From a checkpoint of a small transformer trained on Wikipedia.
Architecture: learned positions, biases.
Training: a variant of SOAP for these matrices, 468M tokens, 7267 steps.
Each number is 128 + 32 x the weight over its row's rms, rounded and kept within 0 to 255. Layers, rows and columns count from 0. Numbers have three digits each. The size before them is the row's rms in percent of the matrix's.

# down: layer 12 MLP down (transposed), 1536x384, rms 0.209, rows 726-825, columns 128-191
# up: layer 12 MLP up, 1536x384, rms 0.202, rows 727-826, columns 128-191
down726 091:109166165120095150155105178141152131106106152146150134106146145133149166141123167114169102105120171130100118092139133165142095153164098113130166059151136116124079155177140107171103125144103150
up727 106:199153102103124119172157116124132090153079131151126124157110090178099078131118100131112134160131198109151136185038199062122167147129168074118131170120140133097108094086181110133115134148165087
down727 110:173143091091134149133115090081134141087121170096100077154120092127130106120103133147179128077174084146154164140160153130188124139136171091140113172167159089095121101135132142161142104090151117
up728 109:104119131149125145143083076080152136166137201120130135111148135085126118171110174133109138089069120175129126132180116160123122101127103139143160173128204132173133086111125091106085121149160125
down728 100:073106101129142144109128108099179152129103173148132122083085159077078111093104101107141158106087145108135111124142063100142117108090113070162149108132153067107099102081029086128166182128180157
up729 112:110155131128121078166111188104106095138205127061133115156106166145144133124146086070181132138095135114191102126147140063169093134145092129129137125062099139100030112110144099129125079122137146
down729 105:128204158134140107172158183040054118173150163091122129118120120147175150116128145131170095152154131141188123119120104138116112196123168129160122116125079142174089150110162101119167120131086108
up730 103:172097112129101154168130119158101070128114117093111102075113159163128087065099103131160162155117174117155189150134163144133155090157036154126159161113123120138112192096173144101146112114086109
down730 098:132129093147141135159079079131102170131083121138107168106157135161109151099103155088097097148129141136107180182139132137198106149141104134145187096190142139103091156175176118175138088142107099
up731 104:121131135121094139148102181185165062172130131161116078164100073097054124121092135129115180108174054137047120203169149114153136154114127151111083091088142140128107168067098117168079087113154118
down731 104:115158118118109121129159136158178091165123125154107119130074097093101116090176131140143119177120093120113114107129143156199098099103089096196070124112154131164147181141118096096111075177134150
up732 099:136128095081148168101124105161144100106088104100152111155128145112085134185105167106139118216186131161136125166098134087165114083128108103130119096120128124161134160117144089123094126193167093
down732 102:090149146183206099144121154140132104152093099109066093083121136184145127115153146150132092124133091111095140112121122130138158091138122141118098074132102148125118149110164135136158125139094162
up733 096:153165076150180113116087112144123126125154130115126137131126089158100144148160114112159117136130151101138116141059116117150139133113177125142168156117199156161125182108179117158104150125157142
down733 100:130121129095137149150104113135160137092103120081122202087141081091177103170139179177147164113123142117178172170158173132177117141115148122128079144102098099171114141136168114101093214135109135
up734 093:149113106123120183070167095066064156111151104153103107143159132118098147160129146129102150151084146116092116142145092082172081121157168103190132099178155085184098081097218218168175036080146095
down734 102:102134072131071132070151085118131127121127068105159121116159115109153099140070133095111095063146101098111180117149141118125126138188153183081100131095178176118114148148154129085118082163082129
up735 089:103105073042058114121126114122160114203113139110058150144122082107110188136153157138184115140151129143165146138138187153133148086138112145162104157095131090116092101121126214178158163092098180
down735 095:208145110097129131165113114113162102064106158154125115125087099159125138136173086152087133097135196154156151127146117135086185142141185137139203172114062082148071084112111115106123102114110164
up736 097:091164126110130088106149153152138135172133144116179123123136132080144140093080083119106095152117072084135122064100139183153157100132133148096123124092103137046108138106126066118136134080130178
down736 101:109131126161170121115177151121137160108160116084125122102138099169099124130116128151148089140087156147202090127126124108141118162178196111112167056135150088113149178072174120186083119073156138
up737 100:109132188147128115134162165126107100154145151122128078123077143119110172088097089087138153115138170197151144083124145096111071149123118062106128115181190132142148077213103109116106198137179154
down737 098:126131091144120084131107118126128152176157203106137175127177121179143128073140113060118149128140157129124103129126097179155137162113124129090126147162129173111175128122099097171121154098127118
up738 104:166132096167176092153155102139156162089145077143186108088112144172112115134095120119169069111142125098169128106080142116089122178140142169088108131170089158096114127170125105095144132091144073
down738 099:129160134139162089127103167145200172178165116102114107094156170171113085154097089104151107090135136124183066125100095132098101084123099230152119128108157112137149114084119149197102132142068099
up739 105:079103155127151140149136121117097106119184100125072126177075132050125180141157162154141077123172200150135105111133165094155095115095150100171097123180110142092129137171086141166084105152158148
down739 092:088159127157098094145087121170155144170118167141133152162116106134153143150100178114145067130074126143153089162182114142103150144124137152151111149094109147109077192062132107176122146108150189
up740 095:094181138097123146056149074182167084146133097130149111102104116101117114109072169127125098133088152149169130187114223144091072148176169108072102119086115105121125147155127099179106134153082170
down740 100:155135149076109082106099100198157099172162164133173189099155211120139154166061135168144169156135091103135097164097141139110125111114139081090151115115153099122152146135096131141120183122104143
up741 096:155168106121178115202141164117119071150116149184117150126112134134169168166113092099045153168149099150094177133092170117133142087148141083076133134127076098084063124188112135143161164144167131
down741 105:095064094126094050115126172131116132137110118123132131112102168133109137154123117105075173108162163084077201141167199111176121136149141172101093110193187111141103143165054104128160096186109171
up742 100:142110112113150097060156112152148098157078106176125105142143110150102139121138098150065128136103118199093161135167152060176161099102180122138144118121119139107151155149152143104209063124139180
down742 098:113166140145077076164107113103104101106156126095149121161152195179166198145079129143185137141113126093215141127128161131220126158093192117064126126046118152126104125118128110127117127145111130
up743 101:165078159149118084095074071171156121105110154141197112193113081153135149145140119108134124129117126097094126116135158138162172141116057164136140178145092114162101085150155123135136137101145146
down743 099:116056104127071104144129174102151161153137135105140082137112095128120112147190126076121114105164167172119014120131098177169157138084130147107140168133137160096162056074209143143149133111089113
up744 098:121125142166163123163088112148092138112194173218106116162166121087130102126137139111116103116133156096107088160191087144099169113141124135136122074145135114114090125100145097142178131032134143
down744 099:120159203159143090118123116184166183163164146109127137092094103134130133166099142087095158183132123126103132070103170184135105137088129096136147086127208131112074102149184099168156111152100097
up745 103:127153161088149189069112177113111099142163138128107142156078117156130202080172108087100161131152150120131123119147158108136104113109141154078121148130057115150173123045092102178164063123236117
down745 098:091136128153125106149147154191138134226090156157110106162130119144095146144095227119184210120182138073136103172124181093102063152075185165122152114163110136116109149105176152164123095132141102
up746 096:114115090134131169134095162139113117171172098144161122128073125107115076126121112137155074124153148161177188110138168149181153183125084139149116147163105151164155137137120094156145165147131101
down746 099:183091106118202083089151127134192120192077142082182096146177115133061151121116128154121129110094087163125131084144108167132097079071093085167142070118136166130120131133097082178092156156117119
up747 097:103181121148107029151157206116145109118148124146136189174122193069141185096136118113081103176113105127119104100089122151112110109122133114121114150114091068159190111131130065128102117136141254
down747 101:155073091101144143104090148126063183154147149082150147135154096164075140115051122131074187111115126083122100128196161164172142143088111076099062108105160127116111124115182108135166058124152096
up748 112:105098104153158148126148085108116102176162159130103069094100145163120176104122085097125120126107196142077151132123157119088151108096165124132166134107105100117143083115094099157086117168034162
down748 094:111155095083170112114112128150114143127113155128139160151165134100105125157138133159180071123132123168077159145115091065120130094112171120162136171122160126110169130120120100164134067105120155
up749 090:167139069130104152127149093162140151127109113090156126141122128169094123159126127112141172125124064120177155152111100102087146073122055194130088076092117152116168141090135126053101164139163142
down749 098:125124139087172064059149156141131084118117121087123147122177094101154113104146162113092164142130110130117144175178136117126146086156120134197118157160142136133110106134115101087137112077175211
up750 105:161116150104153170132156158094154061107148116078043077124143126103100148088119170115133116125122123087102132136166193147153137185114136086067139107167084140166136103133164096084124061172064151
down750 116:125121108128110144156113162133100141076095156132131132162142160135054058154086104121142153138072132113101126164147155109170144107039140124151142160121066133167110089098174142084106158154102110
up751 096:109164085118089152106117078174073076154118116115088140103107141122133103195168068156131116101145224115110037203150157168093177155144104141106150083181112155111111059127137145097123127147116181
down751 094:083182199131157063174175152117195163092156139105138137050159135123063101113110121154154124127179131166153152159087086099126114100149130108146101143134153121196139145105119155157121077149162125
up752 109:164149127148114151150154110159111104164100137120141108112209137198129125126082062150128104097129084129124143170132057124136048133236114137155135131142128119126076131092126083152138176095101080
down752 106:175187086135168117080116135221082115111171183113116149056205175128120095110170078130183094123125091149162118154132132083097117135188194092098107132170121087171141152130167170145123217060169133
up753 100:121157072115114182133144104109133073164165148144154166117123121134141125168051148104075132125104109157107133133136077130085140175158137118185108087160109162148126109157111114102125154149082134
down753 093:134112159154126120122074139135167094147145090124143142168212124120126124093118173125101075129171117093115089121091117141090135069031155135206113088100172140127151142134132078125119099067109152
up754 118:159122170112083137114160090118172104075140089170143114176146129128110151131153134170126149124160117064101157174153178105130157166115141095112119092146057102095151153137123128171128099128182137
down754 109:109126137109115116110153099141164200138166149075068128110107103121034132139128152132154116157128123155127096095111129131152129075210084113151138153200118133141125108129136143134156131107202133
up755 099:128094134089061134131142151136160141096091103085112123120159117144086114120080160125141165099094123143140175109143127152149177104090168127140075136186129132166134097127106107173123161121109121
down755 105:105115138167133116118167067100143114129112088153084121104079118177178099152117126127171123109102080093092145130114092088113060136198158135104119115148162146152103075107119115114087167114091093
up756 110:134089142215156160110089087109165085130106119172130109143146108103148129115125111134155177176126179104123201132145101131150078140175135116155166132109165105152136131145188071124162113067125186
down756 108:176127085185142130124153147161123122155091117137151132110143139155155139056164147152098130167088147183134187059142159168122076171210135106116144134171219148098124107120122089114169163073148121
up757 094:103102069079181114188103171119130133165181151139061103140102130094188131109132089141077189117029179081148139113108152137152114133119117128089160118101160132168153089125125153076147149146106151
down757 095:148109081047164052131128103184104111078138108133074181097109119118141099150129112114114129096144156091104098094139100133113157180173125117091183138128061090107151102111136131182078157104123135
up758 091:129132105172142109158126150127137102090191098103111146147161059088082113141077113087126111139123125101095167150110191166124111155122119110156142142110228136172112094145171096124177103125118144
down758 096:110111047135080132147098064040111134124107093107071098144135094157117108162115140145146161144109123182160163112164163188121185137103152045179119143127100133160124121139130160132144165149081089
up759 105:164142167116159092100125133153158117120152108134108108144174103093111131121101161150083125153167109115142124116126157113132114189133173152126061151151105108169150121080114162174093152091175100
down759 097:092146150136104082174089123140141110169150173105098119155124082132130136106103180188114136188179091150142123130153120151171035140071128105062114099127122129144115125145088117126150134152094124
up760 107:145095074136164116154154146099099071117121116168142109085099119128118129116123133167086150098094064183121140152103105126110129109075131103123177180099139147116128133119127160158156156070119131
down760 102:151110089155093152188136122148100119103100119125109110127138103147082124136137106137096099090141120129155175137156161096126141114129068150098064142051073128127141145181083188103172130113136043
up761 107:155124152150137148105143133091113086112094104072172115092133139146124118165146150142122125042113150120074124191128132166113090113147129058165113157113154092143074126115156151120109145205117146
down761 100:138094148098140127149180122043090097168121139138154179061189122076157121141131128091144097121139179156115094147116092136105152127120122157087209142092075083158086156137112118091095094069158131
up762 100:101185150073148126163123126121139129128131119085127047118126095155056043093140163086118095177129102097118101135110151149120110147132129143102107134130082155099095165039107141120175138059134111
down762 099:102115174168149125102171169116091163106109078124094157132134109129104097130107119129131089138115124178130162151134076175141077177096124089165119125112176158092057146096080129153126119166188137
up763 099:122116159097170162085157097092119079172097125117135166036190111133114145158098086111113111124116095155176100137155133127128184123143148098197159142108115114191099149151123145127187103142109114
down763 095:066152123138121142154142111050184134091100063153066130126124191092168091088152131099141116125135102144070067141138153206133141142108141113076182084126107174136145171167141125162059111168104129
up764 099:154093133158148124079094157156172123110186131097132146169185101141122129123120150096157115147086117144187162148144173128177169146096103155123113172135122119088116173170089088134123051140121117
down764 105:137156058144114093145120123118095073161197175095136136133124116152115127163141144094184049107135183041167139128180086154152119116077087144053029147154115147144145118142141027155139123115102078
up765 098:191177115089098130112091179084114087114130121182165080064165154147089215138109179081147196103110142143082078121134118135160123161162148174180030136131092073117150100121119105157159098109142141
down765 097:099128126137147177117110172122139161082116101155137164104141182084088095163150144094121118129102168159116077091152091128076112184118096150177111081148140127143132132102127187101147125061148111
up766 104:123114102145167105135148194146142151114131127145061167171102072133091094083162147118094117091180090113112130106137101092129182083148149157152104133104133111131095106143099135185107131075137126
down766 104:105142106148066165167104121168177118156153162095137115124118116139183167108143139128102127148162181140120157129136165156131135152109159105126103062098118110118100104110120175096134132142090123
up767 095:139134082065178109104143103175106132134111087086087117169138068137097156151135117099121170156145094143158134108137113151161127165190174138122139107078066145184127183138165091112085146121168119
down767 103:107119130119131115133119119133107140104120106121165116171162093159132167115176135108185146077111109154122108068188142131126078155165188153092148177152091083132123167133148156149108133233115125
up768 103:082069127114143139094121165169119091177117123163081070170103142142098115131167094154072167225156182148152132162036178088157062101162154131161117074111140122106128146152206134199103113100102142
down768 102:166178112111105105059084145162142116115116173107123170150117181157165130164086087082108191175094159127152102110107166115187113113172120079106126102059088164102134122160154141151109129092094109
up769 097:098136161135134138181125195110088153192135161116141133144114121066073087151145138131119136108155123113084121125067154073081130097208107203115120140145163192109100116109123210102082115132136125
down769 100:134143157164098119150139102146098130137046091152062082141135139104092097141161172137128147161126167153110124063115119142145134163135109121112153083189070176081153120143161118082087085115160183
up770 097:117170177125135182137134039120118134098152149112086130129173092127137092119128126101044124154103127164100173169179173127164092118168138124207096151126133125139178141117082128142102151095113107
down770 097:108124109125098079124177100144134135155140125118063118075046102146122149130111107199097116096190113186141149080068118141127120165126127135108124147124137155088176188102127130073166151131133064
up771 108:101099117150082146188104169142134114146131116130145094159119163139089144169162120149084109150057103129063122143108142143124144115136147100058098112062095137181141135181182152169149132106117115
down771 105:121145148125134092141070133152141084086141117099173145127078118091162102157135085112125100121128127145123105126122145112114089084086159124111099142067146145093157107152147179144179126135161087
up772 102:117098081115132140128167132109184122160190120115209085150129147170094107138166156110077041151131112102090099153173116148082159115132114162186148108098055135114162154157132123099138138147126077
down772 101:148123113130132115157154119075106175143185138137133129153115170074091145076067181180118166140120151088117169140113159125113137163135106088121103195101117115073167114131129139153160128087176100
up773 094:115091142145132115140118124140100140146073121142071209151082135105066147133105132113160150081097059173143104124119048113161058165132151107155100127166132087138175106155117146131119119110081175
down773 093:083154116106151137153165104123183126068121093159139136162131156184151162188083141185136118133099103115160161137101114144114146150063124138129135163113160153116069129106151109175180083151132135
up774 107:126116181147110156116127113131164100093089082061168099118064105116082113146109143147136093120180088114121119110124196137131133177115078155153125146133130110137151170220212139103105095163131177
down774 097:111154148141114177116102090114116200105184147155156106113152099182109130119157164122174138213176135114107120098133177167127161138175102084160167136143193123101116168174134058105107166181109125
up775 103:124136176124095108169106084122114173088110083098133109149118107208145144113114166119084119153100145160130091154072099114089135187095171121139131125114082058129070083123109144110069071096141120
down775 099:119146122123108184150127118183068089153172085135130166137183109100120157118116132163085155108167093108057123118157079228151130154126091163128155149143118061171124147161115109096106078097109131
up776 100:102097198134215091122120104106134082164121114117113163113133185139128099130147118081062135139172113108078148116166190113211107125128117132117149112051117173188091109131139090139125160105094103
down776 106:141091147111132064067110133163162202103140214155121100126152113070194090133068059126156084132108165083142119177141173128104161146120144149116143131130143093074127085165124193152116139174144133
up777 101:145143077113111152119173155134094116195098088104200148110112110143112149136206061063138160069069115098197123151103139124090080103163151137133150050131176115173179167086146091121091107123106034
down777 099:121107122117136098106104122205121152168092075116090156162165135185149157155099138069156141125127085140164129149169037151152133138115120135098105132189138077152169117144104173097208152086173108
up778 104:114062092114119114111146127099127186147158137131107122090115146196123105132198182139174146116121124092182157128125163145136129144052153192072094181183031143170120163168138119126088165136132150
down778 097:117176141167117127049119164169148120168151105129134141178118126153100106165161147160123082145095123140161099157145072165073087111110130140193092114120115143146158177152146120118144167135077133
up779 101:128155075103117131215124126157068111104138120119130138184231200127079121190091134178105104145147129166109112095139071140105110135174081143129066122131119169138139139145123101111125208096133100
down779 098:106122130124101150147134137116131134126108129136126153134146124156133126137186123130200097129089115133191145138118124195131131120162115106129095079149132124122144114168143081168175142213102170
up780 099:162158146089135173151129130197151132177107087091065174099126155147126079106087135110166134127124133120159110147132141138073095144154107124073166114072102124137183118161133118061167107174129126
down780 098:077192171172168128169067140018127176137138087136167152097141156113155097172094099104155134114112098074141137115097165082090139115113136077135099123105111171063119144117050176143139143131094110
up781 106:107094110142134100182126123096119186099140146121185180162088178119111116107100125122103135128056185201162120216096159076126101096144112159114125182090124149117131082101064126085147187091122097
down781 101:064137146111157088093158138135163091119204149123095114115200114080105154080126150133189136174126127132093126181166091136112099101062159138130119129126129090080215154121099122065020169135095172
up782 104:173126186094130112134090109149168140165188057101111128089172102154088166138108148138136151071116133185167098192152193115108087143092108138137089126095136078142124093123173111047127169175123099
down782 107:130175116105157118127104136149129153134122158154149180072143099133125167134066132130101170106062185113159165132137081067156164132128147118132101091031132112168087089088141132149107163086133122
up783 090:125100157170137119153055119175219138157144140140137158055131151044163056135122126135185083187173060056164051204107139130105137100171166155055121155171195142106115113125144079080088105175179149
down783 096:115113186133132153092145149064076124133129067104074077123151142083111082121113167136128135130055093111149145062166116091140157131082201134127079178126096126077154110115164139116195174123099177
up784 095:121121142198159202155135180117128104161060169147107160150112125157157136161160105118175141116130123116140159145092152125113121097154164079144097141046090151130137153115107169136113164125136129
down784 091:140104138094145130154150167143076113146122116155083118120093175109085146166148118168120142145121093188168155104088063176133125170161189114124137119155113128158149183134127145133095182159094120
up785 103:107096135120079135079091125098139142176145214107124143184150100151103159157121149218145168106123116116081175141133135129099111122198130126098157123165149182118139153147076178129103102087160138
down785 102:074105127165069118155113149070078139100135158132076130110109116124151075162154150100134128078169082097117142155164109143099156103108158116124058230128109104141155151097132120126069143144147126
up786 102:107143116177126157161153158120152118184146143131138141126108184150095163110134161107167176115151138135119118140105115120141100108153102140168173110119113164125160115134142165108109116171176181
down786 104:155095079110140121116161143132128113142193128147138119147158071083070145126151127092131113061096104126120151175142140077123136082182123145093149140143145086150133125122119103106126084169139116
up787 091:059076096165075141108119142144175164138188174147125141081099114137172148107206161147103140154097115073150131131146100106143116129122159122105058063136158141094137105125142083130178141092154151
down787 093:144136087060129115110116170125141134141146086096111158125137142103177062107137147207115122135172119136149140089138086112079145126069114176049133171074119109217152077075124128202120137127097129
up788 093:151199133127139146149156073085158128057142125124069167132175184143099095118197116115065201123088137184129122146112167085108156161138126081130125114127130144109054147113093163138125089088169115
down788 095:170157115129104128167084064118177113138087127091115123127217139132139156132117122112136028157114095127106123124112191163084110143113133118098097096125157185162142103135139104037149165085211099
up789 104:138132093152097094115152200102143085147117078120102117145123138145195125171148128126112111191151138113161140122127166080086098117089128174095120107127166101149145120129114168129155128124105111
down789 104:130093097135128090166134116155095150122194154161141112129047128159160155087138167157098155151138155150118040117114154169133134121080091140165110052102108137140150042197125108063184150113109134
up790 089:095140114096089113141128126080134154121085164153201094129146159174141122108147129152106083101106135159124172172086149120131141065103120118131157069156133157125133107082129106157160129111100147
down790 095:110143125115098096120148094128141085128133178118156172120124124151112134166079107159096128123150067153120104179125061141130177073079150111090153159044131139149139185173136074101138136135082088
up791 100:171118113084121183213119130156151098145106101116137115189165139099168126097122142111101157181185166133149107168124148111116148114138166157157101135118108076155066172135095095102126172140165049
down791 097:136138100086113121135113183182117205093103132146080178092142163137048092090146089157111155150126100112142169166167160095116124166142138115094155141170116095189127128123147121117088154127092153
up792 095:162115149132167121117137084154147117151106175128161077082168162156118134170142116127108112179102091050063079131188127106120078152092083154189134156068150068143105065115086171102133196103135129
down792 093:131165129143084101127114097135166126200139092105094131116216101139170150148171168120193131138113126110210119120182135147135117112075091124156144177160112139101086107120131128145063165126163165
up793 103:064117097095120094104099155123110106099081149092191141097117121072129156100086177165094125138118130119165128104126174130169112113177155172139085176098105091177186152154090099159119156131173116
down793 101:115149187144108070129169100077099139105147093129159080097137059158122133069105114147166097090062154098113151120180128104133170133162120148111129144103117125130112118109109085118118148108164148
up794 105:123145090101127192121136172104169087164153083100161137154116105160094090131145127113139120122127061093211077112149116093122127076145147164133119124110130135198172107159172137118136051111100179
down794 098:081146109158128136100129076120120146135154096118129077164107126132141068159147148073117146159144129078182170108072062108151163068160124130098164090144172117135135112198178131106103075081137149
up795 095:085124179217154145146137131149150107163153141130128105123117165126123184146152171091168135142124093135130175099131075133114137091161100136064113227124108123115107159119203169129079165149149086
down795 095:103123154080130175157084118189131098100141158132164157107093151107126101102109109137099149147181058120102157059096114151109167161142072105144133152129162130091123125101125119168121136106132134
up796 088:138119123131121146130193148177132112160128067133123178129127116078054109081156158134161120181124132084131078075111144130176141136183125078124076158085107219111104138074122153070089123061108114
down796 094:081109129176112082075115089122138115143141113175149192118066080111109115169135065135110100158109169141076125092118198195149159112154106097168161079169108148104127124076091171074154108089143125
up797 102:163170141145091094107153166108169082130152172123171088146102135139154210179118109098126160105130162155075129155159133133168158114075095146128152129107139158179137186096147155086169109124110172
down797 107:124189074118110159106186189171160156139102110114138047140126143121128098180143122138095118086097104158087125129129133112146111105085087148147135154156095118160137086105161089110158159104183150
up798 099:079156148132112092120123147121151128156108126170112075131163149140082118103156150141081072168142089113116157142105122136139140141152094097091175118155166165202157170157114171136181106168138118
down798 105:126109125123122137099116104143103155127190148113199159124129170093146052121116103148108144124136182119129142111146120134125185173134142071095118065033116068135139106120115099134115106201098215
up799 098:178098084193167055125087153169088137206082109134121173139156114076149153101167142105089122185141199117140130176064117081098126112162091117135105072131153110169103122035150105092127110083137157
down799 101:094133056190224131167140121133137131160090160125119123106059153113128117201097223135182130165109148092145112170115113158168118066071103145132156062101095145123184089065118170115070161122145109
up800 102:194135136109120099114110150070145140158190121138153105138140126186128116117128128070120145126175118166093116146114189129089116105168100100177125111115122107119132109181139179119198130100174115
down800 100:142143179091101140118136144107124131167111098104070120106129164170138110106129213106103130126140127096113079133126112131162136076078107126077182161148110153155111132147131252124191169136162120
up801 101:164184097185152063099039168126092107144146079111174092141124168100117093137086114123134120153105137108146063114178189113129093111143115109106077115119102121115203113116141125061092103157114148
down801 099:169130051167133093136195143211134165138050133107145122128143108127061110186134199070159109125110147091160153139139111117150135073130089161107160151097142094174110135085098172146067103139153111
up802 093:122122121163205117118117095108136123106154101169035116121151096100094132141150115072091084123110235130165138100159132155109084124079167088169146170133152194086064090144128048127117055125128090
down802 100:077148139121162093133199062162121158121115109148113169198163041138123146099089112180116072097112166120095147120155097120119145125136042105093117081126157130122106120170131105158123102177166142
up803 102:184102102137096178159136082163087146146189083148167086138107108140138114197055162136111103146137142117134136107165099129084127138113128064208133136098098162107143159141087100162114163089123101
down803 097:118155191126123127115071152136122120050083118113091188133106116178186155188141162090121077100107105148179138157098082099195132114119152062109151148150122169163101137074110178121116168127152142
up804 103:046114189123160166106137128135137138148150117132178141111155069093103109167105148083177123168097098094074168103149133083080102152153110127185117061196101079135113113182140124171136110129148144
down804 089:058116108116131088144113147144104121124102173134127185096092118130144101119105094092132085125146107161144166101124134145141132152187074114140007168157091177097149117083122149156149096120028105
up805 097:087153164098205134124204126097104143180140100143175059109075135116136198116093128125118150174171173143122148152109090088192150188104126176188133161125150121066131140061114137106082135125131122
down805 106:074117146116147153113130182142173117121106107137147130095107096113195155085116134147087178169126095125115140100045162157125112114131125087135123100104106123070102115077108105103109116167162141
up806 105:150174147116115128061139161147187049123112138132109132116156095121232148134078156091105141071153141113106164126149130186185092123131131117098102068128106111152103072155151092134146105142081131
down806 097:092166177174139109124153133112176143144132143142102142142129151120152125142112102102061128086125122127117179176075107116120128085146124178159164154162116185052099138126118153142144129157155145
up807 108:114144060154172133167077132065178139168131073136088135069119151131159105112114112173097151081107135157156139152105115106138087099163042198131108122172169164093095127078154101132087088117141198
down807 110:127166178110152169098117150127078167146079131145147096155111116118124099135120134145163147164151164153154159174211134196042174180212086145117161168130111111110073139109144113107152131140128115
up808 097:170136154135124175167172086123113103121121154071068130089160119120171111093083122166197120090085109133108157086130132065093093161160115148141148121088111186101093120129076128076099141104154089
down808 093:119168146127148149135103147122150168108081122154161071134153117156154096138070158122117149084137189177075164097154126121083135176141166173171127058171090165199108145149109143156071100159158133
up809 107:105134151143084140154125121111163129111129137175134153043121134153110154102131108183183138113140175141099132139068102104165118107158117108140167144164097083108133157160146119149122169130063150
down809 110:085104115106085141137170115163128128118141135142211120135148066098145124135097140188109101152131140150096131100096078129153094146100146112122106142124096072077123065067120170091112101124096133
up810 107:109114126077115125173149091095110141181193127130109138167144082149130105142112129160139145110172126192107151109107121135112086100176098130105149160147183058103131137107108127173094096107081070
down810 106:091098097116168107098116129165078173214140121093088156127078196135134123115174105113091124130125100129104146146165133090072100107181143109141128063123150173088122170137175126110161147104113088
up811 107:204154103118122181110138129125116181105105123117089081122139116159065071124149072126074126118115145058149098072148174113147115157138148124168056139139165151082105144071191088163176138125140133
down811 102:170175150100107089142030107105115100115109089107107160068178135178107125120105141150158123114133169130106204099102182180130134088115123108168056101132150121160087093151178129149138112151079125
up812 102:120106129107166084158150157136150128175117073082099107170144122152104164112108138135087067075126150169158134152070123139102140161161135110123128098081128059156160203071147121094106112103077109
down812 101:117123109095138079136128108137182121136133104134119119152131104118141142116154120098169069140177174145090119154121194169131155114060104120125164103110111173113159122093144107131106153140180160
up813 101:205129120073130127139072144097150175130180110144161134102160130159063144037149116154110132136103139125103138114150198106129094128118140157185061168103097118146121063200167135084066099110124124
down813 099:073176132150114157160120125082142181179176174136185080146087119137084153112131120098115152140129133103113069186129107101204112110124154214142118165177139128167132143078149131162121131137117148
up814 110:152146168145172149137152136099122178138170086127134180109111115161143159155122110120130142102108194180091070158112129086204096132151131104159146117146131093154155142127138148134097163165126107
down814 102:151089150143124096191070097101104180128133109128068110137149100161128147143118107122136169112110158157123068107112131057140139133120200142193128081137156169143174133154109065114146101145076133
up815 099:078141148149082098165086129121146140109086131092120131146149132144084083127099146114110143110134191095127159153152132119087097138157120076150152120159105101177181152156118076118127163130076171
down815 103:092137141135130138170127139142193078194131119123111152171080075124130097090086152148157121144134213173150140124159160165124072144109138109116147105140120117167102073126117129188076181143157171
up816 100:114123204135146160113165165108110118163083180123153173131122173147153166128140128077115115148096128186097127134128176137134090090134092101189192106112160116178089146180122139155148130106084070
down816 104:154130105080104102133158126142075131091147133091078134147124065144153118109183133102171128128155068058111124060139128089143128125172184074116155135119168126072114116098178156111136130080122145
up817 094:132119076163111114129050124084122123141134128133164109137170100104122129107121178145115179136127132183105175127168107112136170196121134129128119175175161178152122181118181101082092118117003130
down817 098:140108208168075075115186103112088133093118167128170181120182193107171182133113134128125152144132091179087118084177052179184100190133105106072122179078132080097152123077106175089156134141157121
up818 098:131116132127195115113095208144168096104135166146119135162161148078118057165140110157060069128097096140162111120118114157157064139132107099166085072139119123078046084161127082175190137112107142
down818 093:161132138141138103108125073118108091123072147144072172094125078146113102169134157102069079168114137075119093115145130162120189149115118155169124141128139097140135171125162203163138082200118155
up819 099:099159131170173126148161156150159105104108148119122148158117165101096101071119094138125184155134150100106101127131095135157126135179118172170099148103088088133125127120185119115162190107108085
down819 105:054074145128121115149145126154134167104143087120081190149121127144084104124153192126106125103133187118114118108129139148128091127189170087149193126169146191098118086103161091162079128186141140
up820 097:136076120183102153141094097142197153110146115052146182153155175129120079160083146171082097035124124136106176164133170121138095145138137104164115125136103078114161093139092136139130125084128142
down820 100:091156126149114145102142112121140118131117115087136142171108079093103166075098105133142146106150099066146102131061104071179140143114184091099158164095122113144134092155130124084149081148105097
up821 098:167093163058106155181117053165144185159154103068161154102094097166122113126121143105181116139146132114108110095054138135115118181101110108099099151119137130149146144132113073097095075102156070
down821 095:100172156150106111184103156143051124128146142091135085124085144144136137045145094074115134150046175131134094141141118126090092134133085156167129104067196143132138115184093151093140150122079123
up822 096:111106152099109125155147093140115141175110104083188136080187129167148079118127113141114119081108087126093123097146067103135139149147168188137127149104138141158095103080119082110125133116095109
down822 098:125131135125149078120126118116100143106165150108079087132086097044141142107153154131217179091098089084143122180212126137132209157104117061183152108090061189098132212129126131162090100139125169
up823 104:145144187150115131150090124110154108190214120160177192173131167126122166109170155094115103151132144177157212188127140117067165118155152118058160138065119092130146138121082118147180138121136108
down823 098:146138084115142090089123180155126107131118087147098079140115160132142101112157165142121150155141155137118123112110063136095094120143127096170205108126112101135150110101072155177127161166156056
up824 098:144139168111179096123108131079075164092105120105110112125119108146138151167117168136119090112104122139179217141135123156113179170098116133143111161145120141152132136175140078117133107144124110
down824 095:172204108139100136145141024115195173135146115154138157149165119159102185129104096123107136104090123087096129160126177155087093122115109152172106093129117185168105132092121128085123152131142109
up825 107:077125139100134123106131074177143122101151110120161150165145150109177156098191122084172117101141055139132216141163106101111118167108138127155196111158084078196146131125115124113109120132151121
down825 095:111095127065102120083148136127113133128104168138111138111151163127081095065147085122143147095115072118119108087121064120127155111104122175133122071109161161174178166091124134092114117122093126
up826 110:127114140130161176164119153192146082139077120169128092076116058130172117089141139139105140129125161150112123140124158134165098059088100091142110167095080144120154086126175140099183133141128159